Each number is 128 + 24 x the weight over its row's rms, rounded and kept within 0 to 255. Layers, rows and columns count from 0. Numbers have three digits each. The size before them is the row's rms in percent of the matrix's.

# layer 6 MLP down, 256x1024, rms 0.106, rows 105-255, columns 128-191
097:143113173104147110150150136130126116154119145136093175123149128150101133159143116102123113121127119126119133146104107158136138142160087141124104097122152142147123105134188108080109075127176182
102:158110124153171162129103079132130163063161138121123197132110124139166135123144101119115118112116061132110094120126190120126147146125127104124110097117128138171109182161145167111130130089100091
103:118165152137135128143124129115130161106157137125107103144085124094087143147154103111102154165159134150144082099111112108104171151144113103133093133143111140109121120097156102170104142104098102
102:139093095162124137138127143116175129140114113127138144086162098116111143118182125150128123123096117112149140085135107135109135084155132163174144161112125129113122124116134099144133162101104083
099:060082166095148141163104164124134157114111143102145116080066061105106128126119126106133127118158129116109138116109078153134149174134149146126128087147130148164106139107151145110123129128135118
099:092109102119148129120132186161104102068139123098144107123100147099143114142146145148138145145145155148119085085132162124120092165122117122148154133140137116165107110142133105158148156154150118
102:120099112130149108149103148140083140121130135128138136112093071194102122110104114117126150129098088147134138131143142158087093145129141143123122158097126128153118155152138127150131105158115140
099:057090082130144129115107097160146152159120122129159092095145144154129124115099108149118098105154123098137157143117089138133144086115086158133151156110125142124138127160117124150055134142120095
100:151136140127123086141107122128112111133102145156169155123089113111152144112131114109101165117108160147121160154154132102129095150114125131117124105129120104130087128080124086138145107108123131
102:142106105124167142170108131147121091119106118081081145131079102134133108131170160119144095105098131140145125172141155146115157151083103101107150095133134139113130137139135142103141114128156108
100:144160135116116146118131126108146129107141085162123130088136112178088121098082152121129152126152146117136155120125095103109146113096122180156142136137144097138122107132103148120170140094137123
103:143136117120129151133138103139105144087151157132129099092153101120085131073146134157141108115132131082087166159136113132123110167150146108122188110105134127122117151126118162102131158099094140
098:131112150115075127107110134179116143162115118156119115124084185161126130126112122129142161149077123149117149105146151121141087156147152174098106177139143082119127134101106116115103117124137115
104:126109130129125126104120185114085126164130095092144105094112119116126159137152108134123138151107100102118116150089137092086139105119152154143105110158138129140139146114112064096107118115157121
099:140092111109144156119120143109105150140081126130138135102135144142111145116160112131151133129143133126121118101124131128116125114110151127145145166117091129118171134121106097110157082134169152
103:141161131153128171111151119091152127108117140125105118152134097131125132094118110144151122133131120154089173134121161139126087161097106126108100111078142110154127133082098162102135099132135120
098:160119147099150083116144166150130126177120164137111143147157112111149124069129083107124096135101155149164110149136091161122138119146112136110117147104097138126128128140112103131148162126117119
100:098119114150125123126115158109144135156148090147112122100075112102096087135114099107094139091132136108143170129101157147124141146143138095167115135099140097101133097156143126142142116081105139
099:133105104143112108096135138146141135078160155097130142195091148156112099118108079134098121134099122113100129085149099160146139150143113143162129101152091113124108138139116110141119117099111144
101:140158108167109152168119129140193103084131104141107126143112076169122108160168134151108118095132110136141142132119162148160112128119154126111115130088125125127119157175149125116128122128079137
097:113110110159141153133152091114152153122174136134125133130144128101100118124099161102103146106108112142109125106124141137128060123165107139102147128108138130165159173152139140115122127100161118
097:107145097084084138112129121092172115108129137123161152148121139146115109090121148116113121138095172092159110121140115118124157162116150130124082166140093138190124147128128165144166149153162154
097:141131157125146133130124158134137122093117143153139110122153099081171107111130142165162101126140160151107130118145136127102119095166066074149180108114137118140126123102085162127176105164146107
101:086112100133132126131131164138140080143105156090123161124124130099082114166096154125118148132151181138161135103087112171131161075173144115164126063096129142147150152104129115153093126113134125
100:084118112117111120123125112102162093147138065115132150134120129157118107102142124179119115152146134122117095155113106112139117141173101140111158175083111100148146153128151104095150158156123107
101:122151117149119152169105147152154150118124149111157111126103134126085112132160137107104105131158114158126121118146122128136134147129139124152145128101133159179113106099094118169106124109161097
101:097142088099180134151095108085103106135118138125144126141071133108138098125168141115130102130086119110115115087108133119158089157083131187126133109104151142117114130137138141113140145161139152
100:136075107087111135122106132129138135116139107115127106130128104130084117131141109136135157106158151095140132081120174140149110102121089092153064126169154173123106116105140153122069113120167111
099:134111138155094149132120118116142135158112146172095161127095157160105144120155132112125193125132138108125145110147130127161159139101095150115162134134120107129108143123108140137165147124145124
132:113110119100121131115095147118111149123158166111161113116160145123109117124133141164121148156118178185175086129111137124138108146144106130123158146152135095135144158055150148115105154107114117
104:115090095087102126143096078104154145106154170124156142134102127078125118164151115148170114137109108134154091136184098128137134131180135168156119162195145136117128145116106108120146097127174141
100:124129125109145120173159121097111138160118137141132136097156139119117164111137132162142129108132141098104153124105133139118038112116154115170126131149119124133124136150157144140144096103107094
100:129122086157115136122121112080143114162147142129089123157089146152134153147136069104177130060135108159105157134149127090151142094115120141088193149130105144100166156115109112152167074158109060
095:127132142113131120114115169128154081111175103189134112108144119150140160166140085149125157129128112128158130123114117122138128112108137130098128117085110134114118107089130126148175118135120099
098:151141142122138153149136091118117143149122116115142122165143081131136120132140123126140131113116079123085150140103106159129147149146146157170166156153095110136115128122130109109115098105141169
098:152143102145140094125135123143079102079106126111101146145165141107122156106135062146123111133166138155145111130130163138143106120125118104140115139110136112102093163139144115075135143151110108
101:180136145132092157119119120179105118131110125092124121137130141137129140148128078141139146136084132141149098137119133084097122134180093113119129099085089115109123129161147146109105111145114120
103:157172126132126128158141078138115114078106136187130106184099098134097127149091123094104153157137097157119122150151142139159105076117119118133132197141129165105169124183128126109139138127096124
097:154121158121132099130122161177133118173094142111076100110137099196134171060108109123115126112134120112133185152152128141096125134159155138108126170119105157141126142142140116152120119103097098
097:109130205141088124122113146130115116109174126103135126126172110160125117110124146135125132130158165163136111154114123124111136170142085166150149132154121116174125131161099101159097156130109160
097:126098098105121123147130146095177122156140101146147127116129152131098116158121126120146104139122133133121143129173128133162138114153137129098138178128145105153087166164116114070161122128145122
106:117123150119118116142123133134119176147138074130124121182107131135158116180176123156084143119120149118179113104103144107121120186155101066146128136150100131129117162152124130128107122158116116
099:132142140123131119141061113126160144072116139127085161110129112133099117150098101112174186110118143107150149101125178153160117107147114136149140141151099073101120152105138150133116087113103106
099:116113166159145105082087129134119123092112157110118156107114107108123164101150144110170109097126129122156108101095085150110135091128165155104143147147112133180120143117122136111153145126111160
100:172171122124121111084126117132097146136142135106137104110111107141117100141142177112121138139074080134142109119120139139136149136168160157103117179107131154110154122126104135098106136155120102
100:165102135126123132155138095105143117110132146137081107144148163111167099123123153152165169108139139124139134094173145108125165061120148155137110120118128182146122107091109102135149141156182098
098:133098141142154098136111146113175123101121124132127118128162088108165142124132156154128092117147131108139102152095149086125123107133095139148131169059104155143068148084137100163139146146133105
097:120110126160115106123136125112155155156122124128169198112103112120130157100083182127162126164113171106106133094140166135107116126106109148119144101141123110130123169141124121156146164125103116
103:098102176124152147081066140118130112151120115136158131142036132146111099129143089111118143099154157085166130125124123149134081173134091122153110124124114099115139138099159125145107106160131121
101:118127105166143137133116083156141169096131134086096131149087107117163179121127130131103134111134131129141085094131092151169166146171101152114130109126140091151128097138152169123107099166182100
103:148144102124139135117121044130102094101100137175121122102134170118077102149122161095160149122131105136153163092145194098165108131101125155121103126120135126105096133103139091102162152116118150
102:105138146128120120142131131112104108101152140136125141125170137135136095125112123129159127159117166114106087129104144075122128120145131123185120107148183112165127137156141103148134105165146149
102:069121130101164116130155119125081091095101109144139093158131124172161151095136182137108105162099176119145131156089086129099146142123124120091084108117111166147131131148094085125135105083138069
106:135187134111154124111134140123148105092110132142102140122143109110134103181111123111143119183124125120107107122154114081129112099144119089101180140145146104146119125154151097134121133131166109
101:110077122122128106120085069108172144151124128121149122147153140142076113139134121132129146169131114112157149138113126147129124139159123129115106145172118153129128155089138116077156112156080087
101:152160125097132106137119117134142101110132122180122136131177108119090143112099093130153096138187105139118109141189140077167129115147105131122186136135111144115152112117100119106150152093119108
100:144118127107150095060129164157162160137142118166139128118149166107146125153125162124148129083156083110062127132068085158149103133105144137139145116093134155123133123162140124150125119130101101
100:141167140124094102134141130108151104143151171071150104091136113177129119092090121095142128095102186091146147163104142099151111171149121118106119155168118158144099124174155141155114161138123076
102:071123127147143144142092154123111124105101122109132131133143106157141160099117181149106148117160081154114130134110091147105106074153112093137156124102152148126113108123135171168094146142106173
098:134127117145147123121128096135153119118164148107169159128116078166156145120139134184141122147106103155121144119079113115141094130154130127074142114144099100135179129109122140151091111116128149
099:147115149114166115185097146111124133100150155091122149120135123168154075162108107125128097144131114144135138108084122149136157130148075131109139148102134100093145139094128151102120107149147156
099:163126090161133139139119120115155138130116140112138156097121124115144102155155159113131161154101117120158139072072083133115188110125127099157141143134098117151130146095159125128145126143108129
100:155114112144088162154133153141168127131173125104141124134134114116124106119134127117124125112106099135124170138125128103162152157153155121128139106128154094116137119143084121094090119147147151
097:130090122121181121110134115140106099149115065140085104134100157146129135107158139167123142106142133140127181159112140130117148085135106108120121116094102146126127131155132125103115126116164131
098:154084161139147086151152078117117148119162146122124123111132090126095124088066136126103109103154106158121142089091114160117143118126130122099183094145113151108125122120133125138083187112134147
100:133129169153109079119103129129152117131128153125166122117094111165168099122104112161180135134124125155106110123133176195127142151064097137122116112128107156141101148131156114086094125133167120
099:129115066155119130126118104130133119100159094136118133133124128133068166125134131140147129128127139106155130131131180177148104104140104148105127112135134144093202110144167137122156103113142129
104:124105142126115110087161106131112122158135135123123115100131089171129143101127138106127147126135158124119122120089139154147086129122140127121092098154125194107115106153110110085136101153094100
094:125111121105124161107132147138202106127074158138140135146107087134135160107079144166138150151152130124129084137118131115114128139136149151130158121142090171120138078083188148118167158104130163
104:138141132103137102097090140111156106122123145096124120122149134115120105175105135127152120119132131152167150114106150069129116114136130148105133152136113105145135110164133120153147144141172102
099:103125167131124135138142091159114177089093138114102139119128115103160173100085133103112135150163134122114103132112112129148120095135144104109115104154135136180110098093091126108155098110089162
102:139119163099129115143098113089124103134125133101101130105145134101118130138150158139129183111147152106126139092150127140109142148128116095133141124121127115130102102125135067098113169149146094
098:130109076111153107130116126102187137142145140115116168119151137124077121101124163134145152098166110104108116105107106152112123152140161130147101131091128099140115161122143124132090133155172169
094:122140122158160106100151146132047140130107087183167081075154136131121152151155138134109101109173121096108135172138119151147117131147162100179141105125152113119144175140089142112121116154100144
099:137138152140115133103140113119123124184128154136156104100130116152118115076189160108155130122166176121116110125077163117163040175140155118110135157139137149117165131150117104118131113151122127
099:121105111170087157141126122162147127112112130164148160137111104149126145121116097137107127151154132161131091121119116102139130115142150130194152152114118141130128124087161125103174143103138164
097:139068143146092146139099132144117110112142124158137107125120113138158094157131182117109123129118160139139141131166117113110115103120114167139145149073104138146152143140117163145124108147124132
100:113105116119103096106133135131158119123152127101109147149130120148117151131120108126123082118118141115108153089096092156150187163124132113185110129135126176153101127120110095119104103152088127
101:087112160103095124096067133121117090130119160151101124146153136145095160074145129128105114084134133139162124109122143082153133129052107159150144176104113156147172095099168107111115179132130163
099:150150108163123107138120106120119135152121101132146126137123128105167143103056181156158128144135184122127149087106126154113141097152143129175117119123131090115154144156169144132141098104126171
100:131124102125099145122080130154109113146138130097151113144123144140103072118150156133120162080154153131149169133154127073138097161155113095075120065171100126109141117127134161127113101131142093
099:127138127110171130157127132145127104133172181113094147144131132118097111138130177136137122142127154082176134153120108110144125105136167173144146173103135109133142105108100126100178156078132124
097:121099114142103138110135057123125149107129111118159208165099114118122128134119146095185123130107135124092128096126114082180106137100102115071122099132132097127155167096126095170106099126108090
101:117120152093158150127137110115163189157109156168149101120141119160126115108148131161108102111147155123132073107120140127173113159131134084082093128170086141134055130133138127092138138107117112
126:163197077091137139126145145142149112120196158131105140100155118136075149123097129161085163128149098171119126117122095126129105144199168099148136141162130132129136138105141144123125115101136145
098:141117117160132137164156147084115069136106128141110182106164090112117151107165162096081088109150102145103131133134172129105158110145121123153121173165122176155159118148128119146198134132161132
104:141121101145171104090128115141133154120132110122129093142123120147114159154116079153133120137180129133157103138089127152111148138108173127094123116151116072115112106099104114151112098105148141
103:132143143142156128108150132097103122128120107095130129148164146116127156113132115132112096162124162147141140151165109149154110146123156127148126146085120143109146129129160157139104146134152111
099:129140123079128119124157098159170137101159129115127159106120114118130131120151105126142161161112127095140126103094106146121146123131129167127164197145148137131071194136150116134150127130119096
099:126141126142115135133142144130137152163118143146137146120132125087124127154118119160139140152174152145111137106104090140102104130139137079120103121176106124145071108130127115119144151102084155
096:098132076152122157103124110137115102115132155118133097127155161155118071117099120121140154138141124087130138172130164158107132168148089161116157172125169152104182111091115143107145098140069129
097:138132129076117157132134169131096131154137164134095153118112110101107113151119104109163140129156108132149152089157098116124131189119133112151101155114111127142089146131128129149152117102157161
101:121109126132137129135119099121145097139137112118106133133123086120089097110098130109128158108055111117126123145145124099140137111158136107179168148139120160124084197106145161103141137116130111
099:184139104161154116115155131108177180115149154166110125099157139172142073133119166124120144139126079148133147119165124149107136102144164139125146116140128101133133135153128119120160161137089150
098:139127162078141136116118093103175130126162111093094131139160143154112168096131148148113161101088110130105154136124149068112100147156108138143061138107086173176120105139144174129137103168135146
101:098163118107108144123102126100123117089104135120116119097114093131120154171122107125123136110149165117100135141110153121128149115130160150102111189128141093148110169103089148151105166156075122
100:129142156116158129151128134064110110125120114119111104116154156125139177120110099149106103113118140101102161104115145130147153127123144135153092076125094123164135088119157127133128139120168130
099:116073155152130160151148181124137134128137121146117087174130137128146115096094124096137139132121150134132106153133125175133103126144103112118156104143151144117123161138157118163111133151155108
103:115201090109117102086107142130134155153156131091131155112130136163153118121115129129133132097106099099140163120102160114144136131132138119109092161115122175121120133153151126123105156104125185
099:124125135129115139163138134144156116092145131120111118125127094111118099163111157101142105142116117097160128127144098113103142102135189094157161139154122125132113127146142120165160054099162106
098:151113106167137105110172121107115169171139108126119111084131097112121089142079111149168118091142136120089126171136179084158099103134128139124156125145101179135141160129134087173155148087142152
101:139102114103120147150158141117148118127118149132148167163146130137170120153101130161137130090101089142113155136140125105152163089091127137123115150105152136155174138115179156099132119130100128
102:108090093113149109123104139149143147129099137100158125146146151118140101135141130124157150144114106144121158127098125119155129142160156106158126091145123069114123127113149112097089131093093137
097:106130161113088129151120140195138131111118132115118123141123170069187151120120112156095120118134128095121120131140136138091118109148122098119188168123129160131109132140132086107135168119165198
104:143098138095142127133115150128108166140138185115124135135090099135122178121135119098078144112101156103109086109155109114121161153088107126110124084141105125113143155144088099130105117077102141
094:161138177180133131125118114067150156140141136113090139157129108124145112122162114153098081170117119124147123183113073123154122143156157125152149078154129097100113165140102095105126097139128160
101:122144142148187124110116153118141101124129118084151144153138114127128084136159118096133164124161096107109115108061124148091102133128121129132099107114127192137142142142133161134108132112133127
099:131150188123078101136082109109116117137075141133090096101110141123174104116123120115107073149128108165127132153149131094143113157155116140083121107125116125139118147190105146080121114157116110
097:110133127097146122149114140100072138127101088168161127095158113115089109102164109113119122155144137116114099146154126139174134078106150132168159076125139123134108106140094121189149124099085129
102:097147153075096116157136171130127157084141135138171100097196117102145128125154148109102143124112146124135142145145112106107160131168181113101139129082144130144123121088107085123135083149156153
101:107128153153112116112176143158154109159121098142150106143090106108164112098122149142134111124118144110119113137134092158103153135123130139078088143116134073118129165141147083139131142108101150
096:140115119162149115106123109134101130144118108109096158122107130080131143100154144158097144115120170108084157088089133160121145142131138170129162117129105134132085101123119137091117065122140129
101:129127125169118126095139181122107109136119125131178139139131090136128116135114138149098121155171107105138097107113147153153117136130090158134155112159077136129106171146117100089138121122128162
096:148135102139143169170123100105063114121120126159112093114151121143116065125142138103094094122134119110164152113127128089117079155119139135109130139091115109132083122129120120172126123087128140
099:140138108126166103169166116128107120143149118129137146123129140154144140137137163128132059147121107129151108115130124133129126168127126156096165148154092124162142091145108163124136154143146122
104:128113122106107111104123130141164105106138151126100137125125137108121086127124096069117148139118142068105145118124152124086144119102101120149178123116128159142120128116124133114120188105123143
099:152143121152119151153125144140142142146122118114120136140170125166155161152122111109155124141103159115121145131129131132103108144088147164140105122089118121127146155113106109124163152144145151
099:128107115123147107123174104095083135141125093127139110165132155101121098148139150155148149085191151122142150156123123125132139111111121159157129125084094097157148140103102092160136103118140079
099:140130122151149090104119123045142159110107174142092160136092104116167089116077130166172108137130148157135099112094093108111121105110152121162119140139129138145102158140105110140098182144138106
101:154120081078152124078158115119140118144084080134124141130111153142106139125125119133122078104112110152130131104141142175084176143137115130144092142098149137147114082126102147159120138151116097
099:135128118115101153129152124087135143150164159115146112158147100134146100100129133109143150156107113152101112116211150128127129125097139148153089124118154136145128139136117111152109118135133114
100:096170135165139130131137137177095105110108106159165117076121150168133137109146140100159120111138162147163116171115173149156152126054135116123101123130150125170099110137136142184151118153161093
100:142117144100141152164090132125130099128092170139181100128122141132154102136142116108114156110107109114057141101119118109124121111118148145141110148112123120078109138110124140152149139135124125
097:139165123144157152115092098117115112139101143121120113115125141089113103126143140089148160093167110075092140134131126134132107109120173157091171128118138166145140115180100113113140123103143094
100:127142150129132163109144141123090131139142177087118170162133104146154091115162100114104119107183102119123089120135080125153159132161142149152148149146145145122123110110118119136095117147147082
095:136114131144128132118145109157147129085133147135129106100117168108173093087112143130116113123110127114156134108170119124160134067127123107146117119165107121087134112134057156099155076131129144
097:155120124144136141105157152093150114080122126140122129128153091134168120122113123142084106150102108161128193129117130143130166116131123137144107147151081139140144121158140122124089137118056133
102:095126105139114125086137130121149148098165079142095102114158111124167144147147121135117155105088130144119128128154145148169137168129136122157071130105134161117188094095125136143124129103131106
105:083106122123125157126121108117124106130110077092097103127139151109171129129132152151099145100112123149130143106108155134148058126123153119107122157122130121094131145139152073130153094121168125
102:136138170135100149096164136116116067098139126131125126111147109124141161134107121128085103112161127145122092114186137127123117130128125101117108144097135115123095156192095197105112153118167157
100:091125112119161153111101109132104120137139146169080151118093115143089122113126125118133075131136110131123105112109162084087099132121097193081109155114131133088115143149126092098131095120129100
102:160083164130163136142131085118157112103136108138129103111159121120120147135154099098120145124161129097139099124123163165129140162141160129081117106090150100157152139094122140142090174123113148
102:080135099130130090129152093116144173174118143083178133113099116080122166140104140127109119136121059149082122112089131123096104146118081117097115178145116158083129135119178133125117100098144101
101:129139142155152118111134142119127161124115115127157132146073100154117090137101126113156137135147166104125142157125136148099125152110130088084098140124089104137174124118132117154151118105133113
096:118138091098170120175120133116151111139140082118126139107147147141151152121113152147083146087134137141111154101136174162106127171134096105138170129111144122109137132142102132133149165131117150
096:166121151080133153096125128114112146096150118177142147114116111101107109111143131126154115125148107113147159134120145134120159106159143118083158115102113147118158144143076107177125111111093132
098:155150140121115137101117143113134142143119095146114158113143105116143110090061145115084123128137109158109130136134134151095099088151127135139103110130102106145128100150185160112067068075155101
100:145152144137135126121086095126094125138136133096140129085103145128134150099162099129147146098075151175127133131097129084107168167131102142143159101177101117112114119147108152115129154157079111
101:140133181101176127095131096181126137155144138130130124167116143096113153114174114115132119140134142168129107089131136141138132159143147124133126169135113124148138121154132120130106086143105121
103:120140116082111106153105157111108127131161127118164075122168122107136142146174193113153153141135124133135082136141081160144149122156119118126116122126142104146156143133146126122153147139077136
096:130079133173147131108147120131118133135082116157138162177134173077138119123107173151173147145095102164101101126101130110143116111101117133145160136113127110085151137141088118144127146119130117
097:138141116129138165129089116108137145153106136140147105150140129104143069150132160106111130131121101130146148086126120105100103119145146119100125106123148118151111083142139127100124083119171139
099:145118121147170122143139109159087129090108108127087137141120122098101135131146126133094114113108113195105140157098126150126108121132125168147116133114136184139126160124114136137131129159169110
098:148145128173125113168145103145103144171158109135085107077115113143152121126097148128157093131089109111166086107137119113113092143136143174149126094207127131159142126111117155134103153099150127
101:134113155107093167133156102143117123142133130156116128158128135151148166163137126133148134160121153102134110107159154186137162120107135135121143109139158097112101153136105118129168147127146125
097:143107161123116105110176110086114091075115125110131086158157160127158146129160156120156143105145157123147115182099157142137102094105160124123108116081095136095131127126146087155139160092085150
102:118161128134136132120098140139119161114136164091079118100098164150156142164123117117117143123114104112164126130150136123167120108115120096133161121106136126153168144149118159129145117121125136
104:100124119165151142121107116167132139124115129138114136103128139130116146082131099113119134083130147156101169128108138102124112099109096187147141095113119120172114119166148128163121132168105144
102:141082141110156137093106154111143136135127125104186155080169106115130104156117132148114139121164107162150118120144121125125110133130112118144103129072112092088151113111110107111155111139136134
100:128111103125119138118136116212126124135132136068135153145121167154125099093148138171117131116166131119169174108125127138088099100130148128178146122112159121135098143117141104093113140159136123
099:144108128096083094142149121128132123114078110154105170131079094099134132174128117137115103088122120114118124113118148148123123125133152131112071131103125165103114174120134132185133143118119124